From a checkpoint of a small transformer trained on Wikipedia.
Training: a variant of Adam for these matrices, 478M tokens, 10261 steps.
Each number is 128 + 32 x the weight over its row's rms, rounded and kept within 0 to 255. Layers, rows and columns count from 0. Numbers have three digits each. The size before them is the row's rms in percent of the matrix's.

# layer 9 MLP up, 704x256, rms 0.0576, rows 258-294, columns 128-255
103:140159143111143105162177155092106132162145166130108104134121156094151037153141086144095132146131119119152099063127089157145112158131127078128108144152114131156101197113055124179162084131167152131174188159095071110101150141087121140108159087183128102127183112065118179178118133160144108078105145133110066123191184122151162188097115116104125144115117136118123121097105059150100159164167
100:178108177128101082133118105062174169120150105165126096096157212120150127162118168133183107141152118136141137111159106174092175123061097071111134102103107131126082197163128152149148093152148160152103118090107122157147123102120116108172099133147143127155121188059115157153063127100124120130098131139155144130093165056103139157121126082114164102071221165109116115120130157088078132122149
093:126158168073104138116192119079108110041143124152153134140126153146108114116089149110149146147168129123143127104098178087130099064139145156142129095101129119090099179109095201100167095154152097102134190165122098173155135129100063121103095190139200078154130137107108098152100178122116133110133187137122132144143136108130100106193078165144148055190092129136067093158134120107094123091176
102:175215083104152129111104138121106144120132088123141151114177138079153144089127184158149114132147170118169121075116111112135143165184129179127171133109151153170150164146159082115212112110111171109138097166159108107139123159137111090126186141135182139152065082112128125116110145122080108136076141133121138169053119157161075137055143141075103100144129153143146132166062094120060147132086
101:117120089087106113151090116151101108145094108122177120135159125111179203166071147191124110146110142096151064115165096075104085108094118066135164155099086120148113136143135117154135057157106126173129122141054076132085137154113100120124094136088192090119108159097127129110155164119175152098133172098096083097115090088128113156066095185014088097102102137133157149107143110141187160131094
100:144117086107183103109135165093123128089105128147166107171088088116087120112132146107152232162189092153109154184124170186097158077149165153072118075127106133176127111113149108147137149126112133206094134123181109140184107100109155177131086108117130148129132157104097137104127096127106150104165153138119153153142037141119077159118123062082152183116155061113152105124067125163194158117087
100:106151087141110175162192142141122072090145097141194104098137130086130112193120089150117126115113098182159127100107049122150150113138134116093157080108087128119150118135146107126128118137183134165213111089059185139123124103098123149067143081112116139113134117091115097152093150153106161074134105097162065123154094125161198099066108120129132108106058060187091090190069094108188136127124
100:132180105106072124081139129073097098117171123187097099141104099134083092110151107194138138142104153176160114151104153166088115159139170152143101127064124171126093147128159181169109136122123118167096129088123120123072112137157183105122086092128095112171108071075114076094185130142099087159127165139028128084117132127129097106090077168081161087132128078157091074153148198078191123140160
103:090159101131083170107134106200139137116148073092092106141094083124113147106147152094115130135163130175082133145084187080097133120095097132106126146212092169142180152178101078070098141156116138142166124176157135087144160129094149181119177128204184115055113104076163142193062079155156125079066155088127152135116127138130129147167156172143120088124196206162135151129102137131142137148124
103:102111083166146128110141041121131115105131127063141111158140118136138058155130067164122122126172121129157152139152171121085186107134142152095134142154080118188140112138113114147152146078213129088127154111097103056166169146142178119169133097075129022153148058148098103116158074154061140077097147116177089147119145127121095143135111153121150157140089170176158089101140200119110111131129
105:125110086104098172131117167122108013077082141149161106154130128149181109164082134115119136104084119185102144121149137142110131110127148074171132131155092105209081150142078138180127112119089142127062159147091170082114114133093081084154158146165083101152097097107062096150120118106115110113090109153155121119141108136133181063116086132149140156157116131111179113152119148114124151132127
103:162173127091106111105099091111113115101133145143112150093102150154106114110185085079120145114085210092097102113161095149149120111186162123121137121087151112107119159141168103076119118132151121138103163097103137162153166131107150152126116097112094121127130132082089160106107099134034076151189149131125121169123104143131109183147128082161097129138116154106144054131201111142128148118175
105:119106141147108118150082151092118124117096168072167168152087159128126167096120129164122099148145089091117155147120130139123158108121129154176204146164129127096158101116098116123143115167137121085129106125114049044135087124067140116183081178133128089151079077178084158113062132122194119115135090094091136144126133146129133105146198155106103160137105150137124125098179072081124154099085
094:138017109145144177115152167124093132099099169041110122114066115132164116161129173138129126146142082131088114208155152121107098124120097105225128156118145115165158126130169131173099103125050105132073152141130121083167192147174207067166153138129151087157112081110138132116133122084114120056176119103086091128115153132118111119153156166156160127186116113101081123111159136155135135125105
100:126069157158165162125090112104199131110167152101017169130140115073113138168115093158118219115103098180175113138094090115138152130153185128040088155145159157172119126156141146070130093128113116087152091134145174155119146130128088160138102172121119098117118131163117159135118123140121089162084103120125106144065116105144129113090129151156091128084153150107129102126134084197115191166183
096:188172149082123138095103117119168091123168107139111134144162074136104144124122059160163186170128196077091158096111115064121118172136097139137142084129159148109170171097123183133077152110149136117097075104097120155121102163125130146152160139105176102125126100233142155143137147162133132172184133121214074120131154118107157119136148140138168165114130132119151124157127108111107165133136
097:030130115186126111082113113114138093186143084113112156084153117138076061174111093165107166142144131128163135136151089104166142135095123111153093133070080182111166145116175151122187143112076076192129069111122092127141123109087170163125155140133174139112127120123099069137148122184128152067093138171134167080157085122124120081095156042070144121094101110074126128096130135128156180109111
101:200113153108106188090144099162135121163120219180075137192152165142110133090111114068123175168146135098095171139134158134137096119082131173132153143164058067178133148145171156053155170119148138170125152097197084153132118114173142174105158153066128141072121177114123151120146084147112150188125112082141112168166106100096120138142142116167147174119187049147090105142114118187115104097128
101:153148145124202151100172079133081162173188145123087123069152070145148141100085081100115111059101113109127170039104074185139178136150156102185148138157086183115117155197169120153146142176085109109094146160138144161080134117150105140121157152180071138103183116074152156104192066137142146098144140127135083146152144133144183167074097051134124098132110134107116171099104143101079121093110
101:119094142098139123096143147081095093141152106161162119193144090103094129146153077140137123171167123171146152142121135127136147117119089115198166131122130099079075104148172148175143137099134130099071146131150135104126083202093055101176116142098125093105227083109164116187152114070123173135126130119144126172172089156135151158153101123160153102156140068160103097117122165080172111069136
101:128106130155129115097025137100134181123142126070099073163106140073116119142133126096129134202152072118070065176072156111111113096133139129103110155154195131142099144151143117138107144162132167133110097144123120058117119076169127192103128141155098157109095152119087192123091144143218108102091119225097154127088130083130100145157148129114156118178112142160178144115100155138124091097096
104:128054109133171150180171079072114099088097128118161110116149128137065108111117123137077145136144118076137133110144166153105106038133135141173106090125166116139062102158131160143065072180145178148057137140132075138105180134181176108133141097120185124166047109128114087088128120116115118148146129148141104101116161099135091125119156127126126133109150093133122177099100174114181067105164
101:164180138125124086169194114082183095173145150105086138164086187173091131159102112161140142112151163117054176144107140129128197169167125139137094141138133073152116180126119100112138162144072140125104171090140074200165155177129171128121060171099061119112052157132097094199124129134111112168122128100116124121139119059174122139119116135115110083156121115139113126186151134135084093114115
100:132182137138148153148151135089197145117107108138139172121145159121138056139174185103126173099121131115107130149118113110131181120094127073122146105168151046110169141174137118176157087133036177125122137142168108123112192114125160075166113110146151123135155084100104171186133157120170127146134152141175137139133145165139184112107126167123191107137154142184138164115118108123150104093085
104:110164127147167127131114207156108146113152163084110210118128119119145168101142140090143101120171096166104091190120085130146119116128073137155098167072153107104092127083123172175062168103163126091081144158098126099147126164138124074142122124157171129124134143175117077152098124067088141153062090107125095144222124139176168131155112121172119150126122099136077141079168156113126125086126
102:118131100151098116142077122078122127122124129138114134149162126124123155096127174120106087104108124127068207145137173121170085079148134092078108093099182123109059089109141144147117149102094136094113156148168154108120152150137131077156125115178130137128091179085088193104134141101138152136132134136147121097073145089073119195122120176167108095151093088098214147129149138171100122074117
097:106133096099088134130102140129072176100143106171137132105090171128110164124101139112106145209048169127163140131093056134083131141039156115161088145186183084123076155138129127138096105210167137167128135114171075128148124125116169106112098112104159147134141110114190182133190176126110128133129100135155126085162112119119159173131140123125144102120200147083063165136121082148106123086145
100:127121120150108084111143128119118129068079096149122125184170125142122129172110105078155105114131147179191118112079098118129060158127121110140103144107129111103120115151118093131153086129157125134151115109124103150124133132146073186117134173127057180108115163144120135105137115123109046163070185137119134104108166115151082160154127105093063144166098135084100133117216128124169113084123
097:120130188167119118089070114124104117107149106117093087117163129096118181149094129167169138172087138139150088125138139151102208130095135137093102116072121174122067094187097059161122082099138153115161157118122134143101155134069098154129091096096092138140162128065190131165178112139119136100118150144127160190089160114153105205132141150074126126096160127105142092139146136122083110066108
102:084136131084083147129126089141119116083122068086104133124153140061147156145096119187118147137133099145118152075162165112102157109077143157107128157148130163108136149152197151128150127114105107154061121179122058106132072141123092076104196156106146125087076070136131130087154141073139196132150099149169177146136170070185084082094186130064141121100099100120144052150153136147164176084071
099:140115137116148156101159095090138206220195140128087109081158151128142099123131070135118081148124165133131098142107167130114131114104128188095162117151129140149094140156135052107206129121136137115145132087141142147187121151155118117124083167096099116139157168138129195130152137157094152038133128084158127136077129114137132147082088141155134129153117152184167105068175088128100141082137
100:172114133097076139138150153197114163158138140116177152138093058131136127162121080135119174099085147189094116145177105122081122153119135140156186112137133148136051157139119095144161130155127171095079126108125146123110123157155110182161088091110073124072171152106074082215123097163095059061097100102149133176138150146125132165144124118148127074073107169109088150156134090123094149092102
092:078164067131136129145184088115103135115187109150176081115155161086111058149177095173126153171076143203095147114123211143107132145126105112108117133077163117110104133158128089171181139123148159177125115164114140125111140100080056140083085152081119129147161117073138096139103147158170173081142139080126117125148159147076140090160086116089048107174078107165088111124097129122086142125141
099:136135126118161107117135129035115127144097160213133157096133131123111187129055133116123110142117144183171163139133132124120121114121113066092121142104107126100162126195124126117124112194095097141141068139131089132163120095130174172064119082111050089105122152138154126148142120126146143125116063124169137157126109193112176128131153097091111136139109122153115167117145172134088180158103
095:132073160184070103110139102129138121132144120128137167074107097126139102146132127155121123103179124146075100099194105203117139131125105113093143168068075127197113103145091138120126135164116107117150121128110137090160087154054122133136085200133174109125081125099076165118174116175108160092178178108169100160122081114119072140125113088128102085145132092093153055111165123085180111084080
092:089119132123156120128098140119155098090077095082128065146124087179133152119139194122051131160090123071100134112162125144152152087100134198138119109118102143097128167128207142159125136170135121106096105121090110144122115155139175128098163095107168083078157118132155098233096149162138108165140127174082121067116069109196109126147122154136112178143157140153194143143121094160191112144119
107:100077090082157137170148214174183101183098086120094150138126123130134111083151121143152116203154073112081148143170118132175127074101117130117111076112087100138115179136144123153146131110094127142081115124067148177167104110143176114137199135124202091129198176125094137177108091112107148118131088145170138129085132114098122109117077095103073112147109108199084176156174147145112089064098
# layer 9 MLP down (transposed), 704x256, rms 0.0519, rows 258-293, columns 128-255
102:079122058123155108172142077045155144152091156160080103125071172143159134153080084089106137130142132105128096147162164084078119188146090117109130115095152077114145082130103132133134111122118104140135152145176124187140085165084156140147116113116086161124134089093068107136170154130186140120175161176108111160143090148079113141044100141182158085073144105089089134147150123104142096161180
102:158104098222088135134136143066100128161106096151102105195079101106206114134122137121129095115077136107150180079158089118128144177110166130088175107117110082157126096126122133176200126145177132083100110141187124098120105101110167135068112168160196097140159129125086147120073092111153172137149083158187108113182156157145093125112140104136105099120164121131151061116104114154146103107099
095:162145091153215094136151153170166161130111127131103150152054202106118134116204151127143143115093122146103116108121098130116132078099107140175128121123191113158161128207189085158072089148119168180162074128071101128094095111183156167087142122158053117150172145124152103140130126146150159103205104147120108133116130132100130143236130160210137117123090114089099125135157129186090120148123
101:043143206201116202142162154081134148114137143134130099140078127171114141095147104107127138091127099099141121133104092130136162089105142097121126112079106114093172123158093142108118071161126123088150125072091178099156121140134070135054139131094215145128132130149105147155122119147136083129138111088084118117213120127133114151155083101117134101149158084083096176175096158110121127119080
100:160177110136084157099125157076141162116132114114097144136146143086107117126145070061116114094153144105135119146196149153113081150094101173110148068074124099097196183195127132094126168155096152146095117118163146122112146165118128137142091131124101092155104163110128089088143093126069159132094144149114110118135104088170128076139136131153087131105145141148123128116126085157119100127129
101:096124119113124108207146135139097121110125152163171095107112109164136062166127078111163114145181187109066110113145037123155110145139087118094173094183158168154139170151136107171142155146208163124121077156113161137136122053117100153102110087116131138071172098197133102127126131096155111138181119126100141125104085108140162154124122130188111117163146097116147116111068131167116138136103
103:099076150124083112133129184105120109145135106126202154140207087205140159156130140113090134121112133120080147162147159134114156053139148119139101111096127064129087161122119122153148105129076163130189143112128190097149098144199091092246145141115143128174090095123098121143084156111141095124124192125174111082137087122139170145142088153149149180162098163123191146067127077110167102132185
100:131095112108096064101077114209115098118127158188143099086140136186133115167100137150109109126122105139076072122126139152126144116061097156088182163108155254147161113155172149115164113144092135043105131158071152104122163177149163103147169188141111137151139136111141156081187147147125134118140118147177113150139113141112156131187178145113106147144076139062145185167099091063132128126116
097:164179114131121117112073138136079047124122152146066114072157135089149108097142144091156146123085049126136127154146182104175090099098130067130112138124151145157159145140070139080213086129175135147204125119155172085083128145139121168080138144146159163144127129124055116151127097088132128134131096051123158112182079181130179139106165068092132175128183083125134118169149107140206146153089
102:109152094145161139171201109129147188124054205119109154125169174091103156103089114125145090161103133185105097128142145100124093183123106076159119145168180032117121080182121090159091136119096188139158107158103097106123075105136191191107103109142114107122145151147123051113162169147079150169120139061125090084098139117073155086104142139145098145125136118148186130100124131171128187154103
104:102150095151132133147160137080134152163104147145129133132127121049123090126116146136149160147101084181067152094136147116170114107134130113159165124081124081138120124152124159150137161176108159162078095100109029091109104146082066104068144081189180170115116071089062114160169122180142167092164100077141068104110104191110114135132129124101141173090125072142151125111060110182112139075120
104:125105151096154155170078092127123093105155107071142138120131130127089154113132121116159127200076167076094137153132153075122078098127107143076187134163106254171119152181128169138106130166084138170129087182154128187129106122101125118214112119147101089155147175061163152122141101169109170104126114192132142092123135139156128129079116069171123111141106112170114171171119086136100132087104
105:153097136061160106134175111148061126149112109097184086172123078125118120164106103144102137095152089152107144199111185117142109074096139191105134101176137174156119170121176110130114099079139088117141117183112158142088146157138052097045171140111095173110106051147140163129173097148133096102162149078142085096140105157090114118178212144089088141113148171159107156143109117139198158170105
098:140150141112142121101192158089120095162129165155184122107132141153114126110157110133112172103144148115131141083106093100135110121115141084060134101121131137105126123145115098075096104189158147154120132076136136165107121158138075119219159068150115132107105154171159125165100119148200170170166077067159138076148144158094185154123148068094134097113064110142161126150113143116111052127128
101:152158199157073205128130146175171176138161118163163165109180114142101089183144157171179149090155146174085176183138149109080117085118113144187147157162140126126164138104120117132151114103160126142107123088128108126066174146103148148215129118084091155117141116171169102175070165106129102133131158120114123106081106127104139111131109167110122163175187130137184099145104134140123118121137
095:104142214141122124102138121181166109096124080192121102133101152181132130097102085144108094139149130143133123111053126109081121158168137098159123171129071114118127129099132129159085131096154129152096096137219130139135086132150071121131138138145137145134132162152132080154105086028119100162117094123126104146180091119068182065109137111151159145057152125073087132147148138155133123183131
096:136123106135139155184130085063115119156175115092155119135124135167114089127105101115165119088128132127084175205132096092168081127147085108116147154110120151206161095190144067097122181131114178124092120153102119098114132131105143140079093166118143155119105083163109074122068126113104161116077089179102173187164109174095126108110134111070067138128113170149153106103133112118157079100128
101:070156120137163161163050109093157172122106152075125083140123127095136111161168126137140074081122108192140135173132156124121073177115146152085135161064126191111158019176134086100094094112112079145140158171109155104139139138094124084225103126120051104150120156157140130164175102091110079121158124134054089155135170127161123067130098099086134144160145105185151115165092130109089137152120
101:128114137147118086143135192132091082161141129151161133164116121149125112085118111057096132090131158146187073162134089089122078154166107143146135075090137050137121124114164140150094129097097156108155097184102106120116166110219134108164094096068136190097138077144061135102084113091139119116122125127049150126143109129096117160128099117098101134190058068090108080166116171105144108122094
103:110147184096100147142064118200109140157099113092153117069123164128207104098089132139184089122046163140197130129140142120130119201152180078127115115135151046179180085106123115106173100134104125120154181138082153128158161080131156150033172157114154123132084151123135122144127105161137127124122097075193115144106189119105055095082141188131114153124141127093147113112086121117113106097154
102:117117138083142134206155124155149123066127161119172144215115170110100130082091120081079156164068135159143063175108105123114012144161103158088105135093153201097107157159152123144104112186155102130085092169104078097079101149169168110172081041117092094122112083078122096125117132136131108086103190138136071093137163113111138134121065076112125118114102136114123145147117083125168140117158
105:150068127158184082181146175111146183097148119131163149141149108146137083175114077135185119160143177130107124117061167125123119166137135155122115118117095078213106161135125169165129087161122082170138127144087157084086174180114172129151085064087123109089135145106147086135136141164134152170129113114096126077140092124123110135139142122088126145108191122084115104166083118209131113105156
100:078144085089158113069142091114155122071180056146159201131079097124153149159110132113077155186198089110098154102161135154158151133150156137157092188170117109143105143140151140132137076138152123145099084162156146086131117124121136101075190156132130092134140170132149113090133057117100110109086054153128084101149118172116171156161116113122053109108086165074161144129146127122159059139113
100:117150113051110152087203129117130179164106137107167153130099139135091135147155104113115100126111092105184183088125177106145137141156162142108090054136130123153066165084139160110141178134184143110152113110148129115137155115103146129190088130197186125115101150128068155140121098135089079152107141136156132163126126115120084117171112093194120147087170112073152156126153147137042125105113
103:099178169158180185144104139122056161090124167114137161096116094103111164091112185159145073112160094138144054133106113115100108169112046106082107134130159107109115168132164149174138109111081096137122139127044098129146113124071113075107092068172155099142146146147120138137145129130127139171113121176085149090130129126134110128100189067093081213170104100152089082178125147112158158117179
102:160187137128124184115095078106146052105138169176117158164175160124177106102114141122157152160188142128131135128136126162121110153072100189139150123127117057133104150148097074124077105092109141139134151117086126153136117125149153077188077185169097131140129157121157139100145110182181103171115101163150090106053116135115086120151184136130184142117139160140190110165149094133100121165084
094:103174109162185112098133168136180167143132099082116077128142150197123206126124109150109125093111079145123147106164124135142088104087123159134065136106105163084115123088107153111149134103122118087120112153113109160190119142134113105015109130108137115083148151099136189119091183138123139152177143081103071167125179111144161147083119165125157140097080134163123164077135119134098141119124
101:205128117087116162121156152133132113136140144148165177110149131165045157127112097153105115082105121157141127183183137103136100142158174095092048174107104031088165150170106146061125129115111102101119208098130088076159159108109126135134162093157141083094129126082147156149158097160155184117114158084114118084172118108168154078102114146152139138134145097167113123150163064113097109111097
097:123138066102120143217101150121185125177156155166138151100120100149123111130148156123088136093161161074109074140131155129165041085183150138159185114141110139121165153069121199138147197103178125148140142153092125113187085144156147104122096114150180163124121148204123121122117168111152176166117095135125098105156109104141084118157090138168156153101107145108130161153137116135213176082153
102:095127113078089107176121140134154176154101143141115137176169134146117109163109099051101144105143116189168125120084115084122164113090179074100103164180116117112131129099071073142123131122088158068172202143137119126162105181134113151127150132105184070145155105166136093163158159148176167108127137122107068110137122095138131125137102106127139112088118134108102149108179147127111129094139
100:139140146082096107090077148165105116096130141140093072153138143151159106112185119159107140106113078108137154132084169118098129098059132155146117095099105226113111186149121173078148126112130099121171152128107135127200137120103084129137087100129119142136113131098146191178074117133133154087117148117104134168118144146224103127165127134164114031123121155124071131130142117138157017138143
101:128128171117199139147119106136111118081098137133093096155154069108157100113186167132069101155119114108173096156084157142057098141080124151118124070140150120137157098093163123173124151127126163110072144090148132080111076137158082170192117099127095144104147073146140105178118127125144103063175114096147152110127091114130120069150083192109162086142164106178138145186124115153144193165089
094:106112125085115121144141105160159145096122107109112179143107110111155169141115148153134079085138125154152100118113135085106118072115134124131132124146121000148123110112088111123103118171143108127134175103131130127092143075164132137037082131102143075147152166112112126165136088117114035097174111142143124101109150184069123128122133115124147078101176164124108125137112123095144109179134
100:198137154153111161138148150151044138103182114129138098154135184140077131136148106090103126099118156100130138129129146094160108151152123152166202162145091145133157125130098139115137126146145115096149151129173161137109146105196139089221153092156176110113144117135097104211139176196147116135119150181124101159128095126157115105146140146171105143124165125197132140137126117161113112107127
097:134131137102111125127091113109119181107149093110161145152165126148144084116163113186117109088098137133170121141190169115152143162174109134122142177095111118085115114145105182116117147115173117074081149135159159117113172067124111123086113075158113107028091140115072115120144068134116138186117123097157128204115121079135110038101135174147111174078174165155150122143154125102153123085162
093:103147134156119097131076173100120209106157129164135091083095152080172074110115113136164167167157191076112164111128143100152127197141062112107109134128154119104188156169179126117169160116123137125145130144171123107140093096138103181174087152129068134165070154108100111130156104115126150129142135064155070103133097112095128167145144083148120090117093134134125137117148073107158181178106
# layer 9 MLP gate, 704x256, rms 0.0573, rows 259-294, columns 128-255
099:112058113100173104131130094129165126100137143113140066086105137172141093154082064122180164076155168155124082100156110132079089126129082098143092128156096168137153127081159125122132124172141129149138075150146142093114185181102191088137126185157184118070134169154094096135124165146150150159096166188158142083088093140120135110113147092125112147151196123082149099170094124112104124123058
094:170110128178096127070095068138060166175124116153131141129170148147117109083094083194102146136070136128193167067136163157114146131121135131099145134071128160071146185081123140127106161105150074118130129096110087130110133154128119148080183143155087093119097124139166098101142164168097131117122175095138184131131112171122141135170139154182158142128104120103126104116152157145120105139144
101:055193176110205140151123110082116156125136129154137101126087165111160120101132074103185169124073135109201091108139155101164121126079146117098141133160084126118119063123146110112096114112104087159105187114117064110088192151141093092170124112164135091090128158179141115164091143125170108068120193144133154073089097135087069107127158080110140114170136149094114128139077106094155063159099
103:151123096154139058064129177143117166166075129104179122150177114094143126122063164135108104111136092099159117219134182081136088049083185143108076098110081118102135175132196125133117129158178203130151087151073115114161119122108146104118161104121137117122116097172102164089137151083181158132184081166098120128108132130114143074141062126140152158198144117118175160147153151126118097113095
100:128137089094089125083098119115094181087045159078125175097122112086098155072103092167098126140091142159152146143209134114081133128100074106135146173153132156123136102143115096073112139094162107126117073115138130140099211158117174169166125134152126164132172160091093093160075091136116110154121168149216226062087105092121116118173093063144167167102097133164155104194151093100128103174135
101:137181114140174094104135120165172113096131157155106126134139125221126089155128104163121136161160116169125171128142124137156140160124138100067210134124143115169133052135125101133098175124119147137106105142072160125114143139051145158160077133112188095137162117129102160098135155106146124106071155060138133119115071096126097061194152139143134093156076202120127155126083099141114109120109
097:139171068117116090109133146200124151134140095108150159101130095107124147158163136102129219093111115114112127170135147039098115060110140110156153088148149158180112074113134140133126135098103184092112111133114046077145161164072110093149149150153117140135077081140120112155178120170149181071084237164143095197122126131102127060173145123109100141080104127169176179144146111075115125121089
099:118167122112094158136121165143128142161150120095139137166137129140150105123136124137111149175095064089129132131130172195137089179162085082121139142139139141049114136133161113071158163088194053168124092168170142125114158151109148124142111121117162079177197189095114113164118061116142119146152092077148128174178084133145198187152146138144141184136106120095098104160098071202154164140162
104:153126095088067164056156125129149099144148110105100124153120114122120103122131138107107157197127085169176134140112098163137088156135166142158159167039079158106137095140153109105124140118146116166093135068164137140107185123110145124138124141163121125128136056131169098090184174159189106132092171151114135098092201145153060108113148212124156088159158098111212099132106114098089196116087
099:169104137152143181163092072123135183119167175144109124070025096116126106066064132062088129088124143128089078105141094051129143118166112105106193151090151161119103139089089179108125059169112158131090169140130095148164144098079093115145134132108093154168126091132101088170159132161169098083136143134184166150124077128138172153137127132185115131097131170117161124136125128114156084148132
104:136153041148100108157107120082187194140103146141130158122138110137127184125114144104109096114175084096085099080109119161112136124140135120129026150137121121138102143210127109097140156146178106137151098086095093108134101044094123135112140112113100073053099126139142127123138149114187078116127139162084170137102140111202133111132104156099125118154127110107126135130101123136138152109159
102:082127096140080152087127085109129154169172143099178112143123146089153152110127085161103084147144188135149138156021115129048093177112106120094172097152130148063110072160127074100143069137142068091156154143113071215102199131147165153179102171172144127159104121090135086145077161104135085096150149094142113112118119187140120129091179119076127157136143143108121138149143105116129147105148
103:082154129145088112125138177137150108175110165117139115085149147128090190119066076232121137176137093172142096094119101148102079128102103179086124091105118156071179164137087091060136155114155131133125113102153149166186095113138032095113148199101120110088115068106170158134138099155102159110140085085169165154135166122091158152080146123094138125158131127148092090153152074128089118186102
097:131108120189154141148146098125137133122140133153124124182161104156150157147113124103153169168146123175189092092160138123071134138063146132144139122208099142129165141136152129142101105126091168083141147130098097102115158144143151198112067169085100127155118120153135109135080216142160080156130165128093083129137107148072166103087113109130209112123121090150107078158156098051068109109134
098:081163173102092136127130080111108155142152095135125121129172179131096113075106129149060159113132131156120144065104138099120082117099090123113097156096143178101164105144111108179117144164160054071098110170137120121130181190126149119118174067144082064157156145147156184165132114145138117078145121112163139089104078143063142113138061074133190104201089111143112095096095089132161115138131
098:121152071120159090146114126192138130114114103113136083124180132143047112118123079122165088138157146168125146077175186216139110105099139129147120109121139139064146132126143083151113140113144075189109153089174193108132121113085113123137182139120108091125139108083124061142181130097079163105048127112125119121187113116176124118123154134121121184159154070097091211116160153183065178140191
100:117149143102146101100071084107116116142153153125145156142138115097102111168171111177139049133168156103128095107134121090133076147188167111076166126069145182162152066135109170132110088175110156172182159163135140114127178167163161131109131206123076064139106118153109204131091121102169119164144096116094100117095149132163166109109124163169099139167142097112095125195097120154131104124087
098:198154159086094130165109100107127192156117091066112099111086159114110099128114087109082153166152116118113127108156118134160129190076127145143127126186129109129125191097155137169070181148092119120075079105157099112131093138146120085099072124143173128152090087105132149098148146094144133139169110126126109077172127078147114086082173106101090108094171156094108148164093160109115080198173
103:116079127197098134131119180132154132122140216118101155161101095131117106094178117095162141081123175114093146122146083162114086130135084122124141219169168112062150114143082131116132124138098141105116104115184107059101117155095123136181154126056175118148148086099091132084144096096172130082162170092160080105129121104106159120115107045184142084089154124084142142091109139082067097093160
104:124140098179114137134153106120158130105136176148174158153124110080115133161118123157141124135111156156143140098134167191115152103153147075141111145139157182086090053192092168086131116137109131079131120104115148072089145155189136157153075126127120174134089135094048141123129149161104114087177171080097114161151174127132165122080126129071105092083161158147088172062144078124166169080162
103:103083161171195160090079164092141123153113137077093075129129132134069158098123108097068126123113120147129169084054136078146128121077114111107064086101160176077128107136128137086109141159140142155128092149106053121127121094171124067097129154167129117142163138182116124127114097113124092152085146114082170104133105146144124114105094181142147184097104116128059129119121130077133130095111
100:114143169102106111155135178166166126132109103092164110099165117153100079124083172111122166069174165161111125100129192142091146095161125125168089060140139108130179148103080116087111155140156126172082121162100118055091158153105150124162082100148117118097142096069064144163169115069154131139105150084130148049137145151143127145174107156165094097075096166099130160102126149026139131151156
099:121069133107101150177113172136124174115198107174105024123127149121130172095105172038138170117162138165170092157129204130142118155105163167126129108074119150157119111122178087091157085111152108118109167128170103102099134119124153161091079102083138168084157115125138068117116136098097119073183131133078119124179120134074102071129131080090120079156097097096117095130129075136160109114081
105:170089142112135151097090128190121111160112159112141182131186120190114088131114110173145192065140102150125099181125090093131095125130110153099079117132107123116181111138121107200105150149160120129116103127100188110102188103077050126154094128153125107059169156136096123136136079092140092129149191135097088104147175154100160088172191134111129172161132093137096125175136058113160117087148
102:061151100164110149109099159206130096205177133184160088083113150169184086144128107106127108164130109112061163118160153093094132115141149165136126102143144124126093116125087122127158158134157162117131132167105176156173136128146063136102166157143145091144130061081149115112147150137133131106063112124158154153130127123150118147149079127050160110136038108102074116130177110129140119139096
099:128118101135121116139160140133135163192168144154149100139160154074123095123097102149083109115160186046186144128160186149086158136114104164119149122105126120121166125125089150145143141140188031110097125155186112167097070120117124122099168146152138123118159113096102100142116219148138149126160151110114095089103127182113110123156089098174167199165165135127189108126137171105169135087158
099:130110129177147167163156141151145130125195164145090167082129106144176170130100079133073127131116103127148101110128097117142146185094182122134193124133108127164082109148198072118110110156131136160160153080137116200097112103077129109174176125162137150090144135087186109119139123148149157131112079097119112124192157125133109085136134126155129115140119130139138135200070162160083148098136
108:086135150131096115085160091089104169136103099117111090141160185125109169145105123193159164155096149148135166161138079117094152185093148144112081112111157168145121127255115073157120097145128135129153109129145116151099197109109122173147178120126085086133142138076136194131150100148134136152109179102112154135131168146105154162107174160042116103178118063161117122072144118157116079138165
101:134101167105129076104166125169112128104141189063113158165134121160120086106127112147142102102155108150126095094132130145144110115111103087145087137114186183095150112088135171143089143164147146113134155118124162139076146171156091133107141139102158172190143045153117156184089116117107098130114088097065115106121094133169077150134104126146120180111083160143137088177107145109188119068072
100:118142117066143131135082139095132129180122140102165130094073131134074149096128153214152082141133111123147124160081089191104170141164157105104139164118131125163169103123124149082006213152175174138091177160092106180083127144124132121165149164154172159100141152123151097130130164151161142142082093081129114084180091169087134092121114074163156140142111127115179225106104103160091058083119
098:114137155134164143087106056112099134098142171138116061165108156117116099147125108124099056127140151098135118167130054133066200138130161134079099081123165129142134103165110094114165118154122120195127037113105123128185113144092135113100099147130152206112138131111185130136157148111151141107096119158118212107096124114127081113118068162156091156165162149185135132161052075115160148136105
092:102111075148176128106127170096166107088143132143115092146131161085129086162101092122109120149177073149129124182100117143134119124099074161157160196086179152130161159088157077199083123115107129113125155081132156150140132116128094105083110145112149096102200127113113138174117128161044163107157143154068066115153159054126111048096102132114067134173077081129111070093174097169156148107141
102:131123144113130140086136155137153113120154149136160167095152150178121084157080232177122123077157152128137138153131147171072181063143099132148089135128161120153076094154145138172117108083140174109088115115111179099147146139042105161174141074138144167023136173087073096111162126074128160146096106171144170060155092121118119103090101126108091136124110164172141164191140163142117074146149
090:198067165088152155173114164085191096186111110139094100196147139108112109136080131149168095123161089178140124116135120122195154110122132100073145170165076068103119152105158114129125135121107146116152148140125089125105131181138139107144113168070169153126123154137106159118103118087199112154148109156147118146152132189153118086137154137188124099164115100154103152128098135130157148072127
096:093125111123073108116206134113164115161179133133134151105188118115115123146114107127131118125126140105095141123141168182110153136138120144142135163127087156101175184116166163135204156130136090181117141164155087146145119115144078136089137098125104166076159150160151101114116115151131142166069119104124139187163125135173163097111112060056130071200131131141140137108124114098154137095123
105:085125124104160108141105150121155171128138087173089125143183141129129124108123040137191153189100141154127129189133151118094119108072131126163057156102124099111132146093118133077052121135103106182134196134126164108152146094142137104186117162142148106063091110104130150156110064126134116206165112182148063114077150096108080098141101139146120163167154106149140181150095076163103162152126